{"norm_place": "pre", "init_std_down": 0.00306, "learning_rate": 0.00147, "max_grad_norm": 1.0}
Each number is 200 + 20 x the weight over its row's rms, rounded and kept within 0 to 999. Layers, rows and columns count from 0. The size before them is the row's rms in percent of the matrix's.

# up: layer 12 MLP up, 1280x320, rms 0.0663, rows 1227-1236, columns 160-319
# down: layer 12 MLP down (transposed), 1280x320, rms 0.0649, rows 1227-1236, columns 160-319
up1227,093,242,168,190,214,161,233,174,192,184,206,181,194,210,196,222,210,233,246,221,203,219,193,199,183,185,197,205,210,194,218,197,218,192,211,198,215,200,197,197,180,194,192,204,205,186,220,195,222,168,207,220,230,182,234,226,201,192,195,192,167,160,149,192,197,231,240,223,218,206,179,211,160,214,214,168,218,213,205,168,191,214,199,194,215,214,163,221,212,206,198,209,189,184,221,199,190,187,239,184,196,236,226,184,206,189,215,193,216,211,212,175,188,198,186,204,194,246,199,194,185,178,197,190,187,219,178,197,191,136,209,182,193,178,240,213,203,200,185,168,185,198,189,255,161,207,199,155,210,206,213,174,226,202,204,220,190,226,215,215,184
down1227,089,188,154,231,214,202,191,175,194,204,184,193,175,185,182,213,224,215,207,205,190,223,210,161,200,234,198,238,206,233,226,222,203,247,192,189,200,172,212,189,206,260,195,240,210,192,233,194,215,234,198,227,219,210,179,216,160,224,224,164,198,199,221,223,232,202,211,197,168,219,199,169,189,191,199,223,210,167,187,198,201,194,181,230,188,213,189,230,213,197,196,180,183,181,206,196,192,218,184,167,180,197,229,218,198,223,209,217,166,235,211,204,224,218,206,193,219,225,191,209,185,147,221,217,205,205,165,176,255,173,192,195,201,190,209,191,171,228,207,211,208,227,181,187,186,213,188,222,177,199,165,195,218,200,202,218,216,215,199,181,200
up1228,086,223,194,181,186,216,185,194,193,183,179,203,236,173,184,213,220,177,239,227,199,213,216,236,210,218,177,234,169,200,193,210,178,197,210,210,222,195,204,170,154,192,193,202,216,194,184,218,178,211,195,198,209,214,196,188,206,224,181,232,178,209,182,205,200,207,179,184,195,226,215,218,172,192,205,188,224,194,232,176,233,213,208,239,205,218,202,220,200,204,211,184,211,263,196,225,185,185,211,208,176,172,200,186,220,211,223,180,195,191,193,206,175,190,204,195,184,216,199,216,206,173,217,202,166,187,166,229,212,211,227,215,184,185,200,188,206,239,171,177,200,210,205,205,171,212,192,185,202,228,201,188,195,220,171,196,212,222,182,202,204
down1228,085,194,214,237,203,176,226,206,172,175,188,207,159,197,229,177,223,188,199,238,204,216,171,182,208,222,230,207,222,194,225,211,188,179,189,192,206,188,198,190,210,175,216,194,204,222,206,185,205,179,188,205,202,168,211,184,178,209,190,189,198,194,206,234,207,198,224,209,205,212,222,234,194,175,239,191,229,162,226,199,188,240,175,207,169,205,186,195,186,199,178,210,214,166,191,209,213,229,199,205,236,209,202,169,195,228,171,215,214,161,143,192,223,213,203,181,211,218,200,195,203,200,217,184,230,204,225,199,179,192,199,177,253,197,210,200,193,233,221,225,195,212,216,163,204,210,198,233,183,200,180,201,200,208,191,261,202,215,200,193,184
up1229,098,234,176,164,203,184,191,195,207,200,212,189,172,212,188,175,188,160,214,214,219,184,213,199,219,211,197,226,196,205,195,174,186,210,160,170,177,213,197,192,181,188,194,215,223,184,251,159,167,224,186,164,154,193,182,183,182,194,240,196,224,186,212,226,219,204,208,251,192,210,225,202,198,208,231,193,210,190,195,204,170,196,232,207,169,189,206,189,229,194,231,214,224,197,188,209,211,227,217,163,216,176,215,212,197,220,226,192,205,190,177,197,181,192,221,207,184,225,226,208,182,181,215,239,166,179,223,203,214,168,202,213,179,176,182,237,183,196,213,191,178,226,208,176,195,197,198,211,205,194,233,195,189,177,199,204,207,234,230,194,174
down1229,105,168,219,213,223,217,197,226,195,202,170,206,232,195,219,204,208,244,165,194,221,195,194,200,202,199,214,165,195,207,214,198,233,218,205,192,198,204,161,201,208,203,199,202,200,219,142,179,201,188,226,186,196,194,171,205,209,189,170,201,202,177,203,180,194,184,192,204,215,199,190,192,204,202,225,153,196,213,200,188,207,183,195,179,225,237,207,187,225,183,182,188,157,181,227,205,197,196,205,230,175,199,180,165,220,197,187,193,205,216,207,189,209,197,187,216,216,205,205,156,206,142,228,164,262,222,183,166,203,211,187,218,208,216,221,184,217,175,171,219,165,227,194,191,208,192,186,190,193,170,180,171,234,185,209,235,210,178,211,207,216
up1230,100,211,172,240,211,168,193,186,184,200,196,177,236,210,156,206,203,231,201,213,209,183,191,210,219,225,165,203,204,194,218,213,207,200,215,187,194,226,213,212,227,199,229,212,205,191,197,192,191,178,203,181,189,201,189,211,213,171,232,232,156,173,187,211,205,203,195,169,220,207,183,190,184,219,217,185,186,201,225,180,189,209,210,211,158,210,189,210,194,232,185,191,196,209,186,187,219,218,218,231,187,216,194,217,184,214,202,213,222,175,170,233,167,203,157,181,191,215,190,198,174,200,184,238,191,185,181,186,183,200,185,167,221,229,200,186,210,203,176,208,179,204,221,201,192,145,183,189,179,194,218,180,206,227,189,183,213,181,171,206,222
down1230,096,185,213,216,215,173,203,188,212,209,181,198,212,200,200,210,191,198,207,196,191,198,186,206,179,201,187,219,214,213,196,178,179,188,153,195,200,169,195,201,221,157,157,195,197,199,194,209,187,192,216,213,202,174,206,163,209,199,248,229,200,223,207,174,173,222,172,186,222,207,208,230,210,199,205,177,187,203,207,201,210,196,240,211,203,146,192,206,147,199,201,232,214,196,213,191,215,236,178,189,198,198,172,212,181,209,243,202,212,212,201,197,228,207,215,210,177,214,210,175,205,230,234,212,195,233,207,175,191,224,177,185,201,195,176,190,206,175,204,237,217,197,202,237,235,197,152,211,220,165,162,204,245,227,193,201,192,197,195,213,173
up1231,103,177,200,205,259,157,196,215,208,196,231,243,165,253,199,200,223,204,223,241,197,172,220,201,186,179,197,214,182,200,207,194,204,154,202,159,187,189,201,215,205,235,196,180,185,162,208,213,171,174,148,228,218,185,227,213,171,146,193,172,200,201,207,216,191,205,205,191,170,228,209,197,207,204,215,189,199,219,218,209,187,182,187,180,184,202,183,191,197,206,192,216,160,183,225,190,197,222,196,186,210,247,184,165,183,200,179,183,162,195,189,171,204,195,207,216,200,185,225,170,196,207,211,192,206,221,190,219,181,175,145,226,182,208,213,210,194,198,204,168,218,184,223,195,191,191,198,190,196,191,205,167,142,214,177,218,234,213,194,203,206
down1231,102,234,208,196,211,166,208,202,208,179,217,179,198,224,217,189,216,198,212,189,216,192,159,216,209,204,199,222,189,199,215,190,177,201,188,153,193,178,208,202,229,197,206,210,156,198,215,178,201,196,240,236,158,195,206,185,175,217,234,216,226,219,200,192,183,187,229,208,212,224,193,206,185,192,178,205,192,149,189,179,187,205,214,208,159,190,205,188,162,210,180,211,219,216,220,227,251,227,195,186,201,179,226,185,179,230,174,214,213,177,165,197,233,222,193,190,216,224,199,205,200,222,188,220,214,230,168,202,172,214,196,219,245,218,236,226,211,206,234,184,183,219,208,184,180,172,206,241,180,204,221,232,226,205,192,187,161,216,215,206,210
up1232,096,232,163,201,186,207,230,190,203,200,170,178,190,210,202,242,205,195,222,226,187,211,177,183,204,161,228,204,195,184,193,220,204,155,194,215,168,218,200,211,197,196,193,206,228,200,213,188,188,200,201,182,202,202,191,182,204,185,194,203,189,198,192,169,194,195,228,181,189,181,244,191,159,193,203,219,211,221,179,195,238,188,196,211,214,211,231,225,185,206,166,217,168,212,230,215,218,220,198,149,219,206,204,235,181,195,188,190,229,205,204,195,212,171,186,186,202,207,189,201,177,183,170,177,173,171,187,173,215,177,234,210,189,185,200,213,191,182,165,202,181,218,238,214,220,171,179,197,230,222,230,208,216,219,245,180,176,213,244,202,242
down1232,094,184,235,202,203,165,190,193,176,211,233,175,223,222,202,195,186,210,210,215,191,189,209,200,184,175,194,177,198,194,203,192,187,192,178,193,217,234,184,190,218,227,216,194,188,179,185,213,205,192,225,241,188,193,179,166,194,214,240,220,223,208,201,166,186,205,211,204,211,208,232,225,186,234,181,190,244,224,204,231,218,214,179,220,179,186,204,204,216,187,215,177,170,180,198,162,197,198,180,205,219,195,211,176,205,230,202,244,195,157,142,192,197,188,222,178,227,215,164,201,215,206,195,207,185,224,197,215,201,196,234,211,196,219,212,206,185,222,194,159,211,211,188,154,193,206,187,185,184,170,210,211,208,176,195,146,217,201,208,210,183
up1233,088,201,217,173,211,221,164,204,217,192,192,207,185,184,219,174,216,203,227,215,217,206,185,216,168,207,236,203,195,190,210,188,204,161,215,212,175,197,190,170,158,181,227,177,214,177,211,216,186,213,193,228,190,151,204,199,219,202,210,215,205,164,159,225,190,222,218,180,166,184,169,165,153,205,231,185,199,181,176,224,212,227,197,177,215,167,187,212,255,172,237,186,181,205,156,197,208,239,206,201,169,192,268,199,212,183,192,201,192,176,229,215,194,205,193,214,196,228,186,166,192,190,188,211,204,181,189,199,231,197,223,161,186,222,191,205,215,214,218,195,214,218,172,196,195,215,203,245,176,196,195,161,190,166,173,148,213,205,188,211,191
down1233,083,174,150,214,200,199,229,228,216,214,223,198,212,211,203,241,207,215,176,199,147,225,212,207,211,192,177,176,199,252,187,212,224,197,212,215,181,191,176,187,227,216,177,221,203,204,172,207,212,182,208,193,244,213,196,209,185,152,167,163,190,218,210,221,199,200,181,186,207,187,154,250,202,197,208,180,190,245,216,215,173,188,179,191,170,198,215,192,186,183,202,184,191,201,194,175,221,191,242,192,219,210,179,200,206,184,187,201,190,208,192,212,191,180,201,213,178,185,222,192,178,213,199,205,194,195,199,213,166,189,206,212,250,190,199,218,171,200,188,199,223,184,222,221,212,193,227,168,208,190,211,221,181,220,194,238,144,188,200,197,215
up1234,101,208,216,221,226,163,156,198,177,151,207,200,183,210,203,211,173,179,177,222,185,206,175,228,166,193,224,230,195,200,253,218,244,164,185,176,229,184,180,182,192,204,195,213,175,236,220,198,182,225,247,188,205,187,212,135,214,195,204,204,213,175,212,186,220,205,221,196,235,191,221,161,212,192,196,165,213,205,211,204,179,210,226,174,187,199,198,217,194,181,205,216,196,194,188,183,226,205,212,207,188,184,205,189,216,171,188,192,212,197,178,195,221,215,186,172,189,208,204,179,222,180,189,199,187,182,206,190,191,190,196,186,188,203,185,196,205,216,226,234,198,197,234,185,200,177,205,198,179,188,207,182,174,192,211,204,185,184,222,210,206
down1234,102,205,206,194,201,186,217,195,186,175,188,225,198,194,201,150,205,195,187,193,218,201,220,206,225,205,153,193,191,215,195,217,221,237,228,158,208,199,196,224,175,215,177,219,182,244,182,247,189,187,215,204,215,202,184,244,215,230,214,179,216,223,197,194,207,207,206,218,197,187,194,163,217,187,178,196,226,192,199,191,187,216,190,207,220,181,224,181,185,197,208,199,194,229,202,219,216,188,207,193,180,176,201,234,184,217,225,166,193,208,203,203,206,193,188,203,181,207,219,235,204,233,207,185,197,234,253,194,205,167,225,200,181,194,212,195,181,200,197,219,212,207,180,190,216,233,183,182,222,188,192,176,220,180,206,179,194,215,236,172,183
up1235,089,194,170,172,212,175,187,182,199,208,201,217,179,175,187,201,177,192,190,203,207,177,234,190,185,182,162,211,191,177,186,204,185,205,173,190,185,216,194,214,178,193,215,217,199,236,191,171,217,209,177,197,214,208,163,195,169,196,219,213,192,185,207,240,195,213,174,160,226,199,192,189,201,205,210,189,220,191,202,235,188,194,209,219,154,236,191,183,192,229,244,236,166,220,193,203,195,203,206,179,164,193,190,206,194,190,208,182,203,187,168,177,184,184,210,196,166,212,174,179,224,216,216,263,218,185,196,223,183,202,191,235,182,195,214,221,178,193,206,197,185,217,188,201,190,204,221,219,252,197,243,179,174,192,190,222,163,251,206,207,182
down1235,090,170,225,216,161,172,186,196,191,220,196,218,245,194,183,200,190,206,231,205,215,255,222,170,208,202,178,191,248,205,205,207,206,202,188,225,194,165,225,171,202,171,194,201,221,185,194,219,209,208,233,213,213,179,229,214,185,152,178,181,190,187,213,190,217,196,195,217,188,185,203,225,173,203,201,185,192,230,234,190,195,207,220,200,230,167,202,173,212,185,196,207,178,222,203,186,231,201,220,195,212,206,219,141,218,187,214,239,174,202,222,234,178,195,228,190,166,185,179,210,210,197,183,216,214,209,189,200,171,218,217,178,182,222,211,155,220,204,193,172,207,191,223,244,216,204,202,215,175,214,169,216,227,188,222,170,206,196,218,194,228
up1236,094,187,209,209,228,191,200,182,248,194,197,175,204,205,163,201,201,208,222,241,186,195,195,193,203,172,177,191,191,206,199,213,188,182,189,163,199,182,193,217,176,226,212,216,195,205,219,185,222,188,184,213,198,203,194,224,190,217,211,201,233,202,197,189,202,241,229,200,199,225,203,189,187,199,221,190,201,196,219,214,190,214,176,218,174,227,185,216,204,215,202,222,228,196,223,209,203,208,193,190,211,197,206,174,222,207,177,183,198,209,163,218,161,210,170,180,214,179,173,180,188,199,220,212,220,181,189,241,162,185,159,197,188,177,221,172,183,199,209,224,168,184,213,233,162,207,195,165,206,209,183,174,215,231,199,202,181,199,210,192,202
down1236,094,177,202,184,204,198,201,214,185,194,182,219,216,230,205,203,211,226,195,207,208,206,202,224,188,193,205,219,214,201,211,210,213,198,210,188,204,185,206,210,186,211,208,190,200,216,205,226,197,201,199,213,207,163,199,190,235,195,190,201,224,211,220,192,195,181,175,192,174,163,196,170,183,202,188,201,242,221,172,191,213,210,191,189,192,187,165,193,244,231,181,187,193,173,210,177,212,200,206,212,202,203,190,207,203,206,205,230,211,225,207,158,199,184,247,223,207,224,209,177,179,235,186,185,174,168,214,191,235,183,203,255,163,206,223,197,202,213,200,207,221,187,237,191,207,200,203,227,176,209,168,172,221,202,202,207,217,172,161,193,169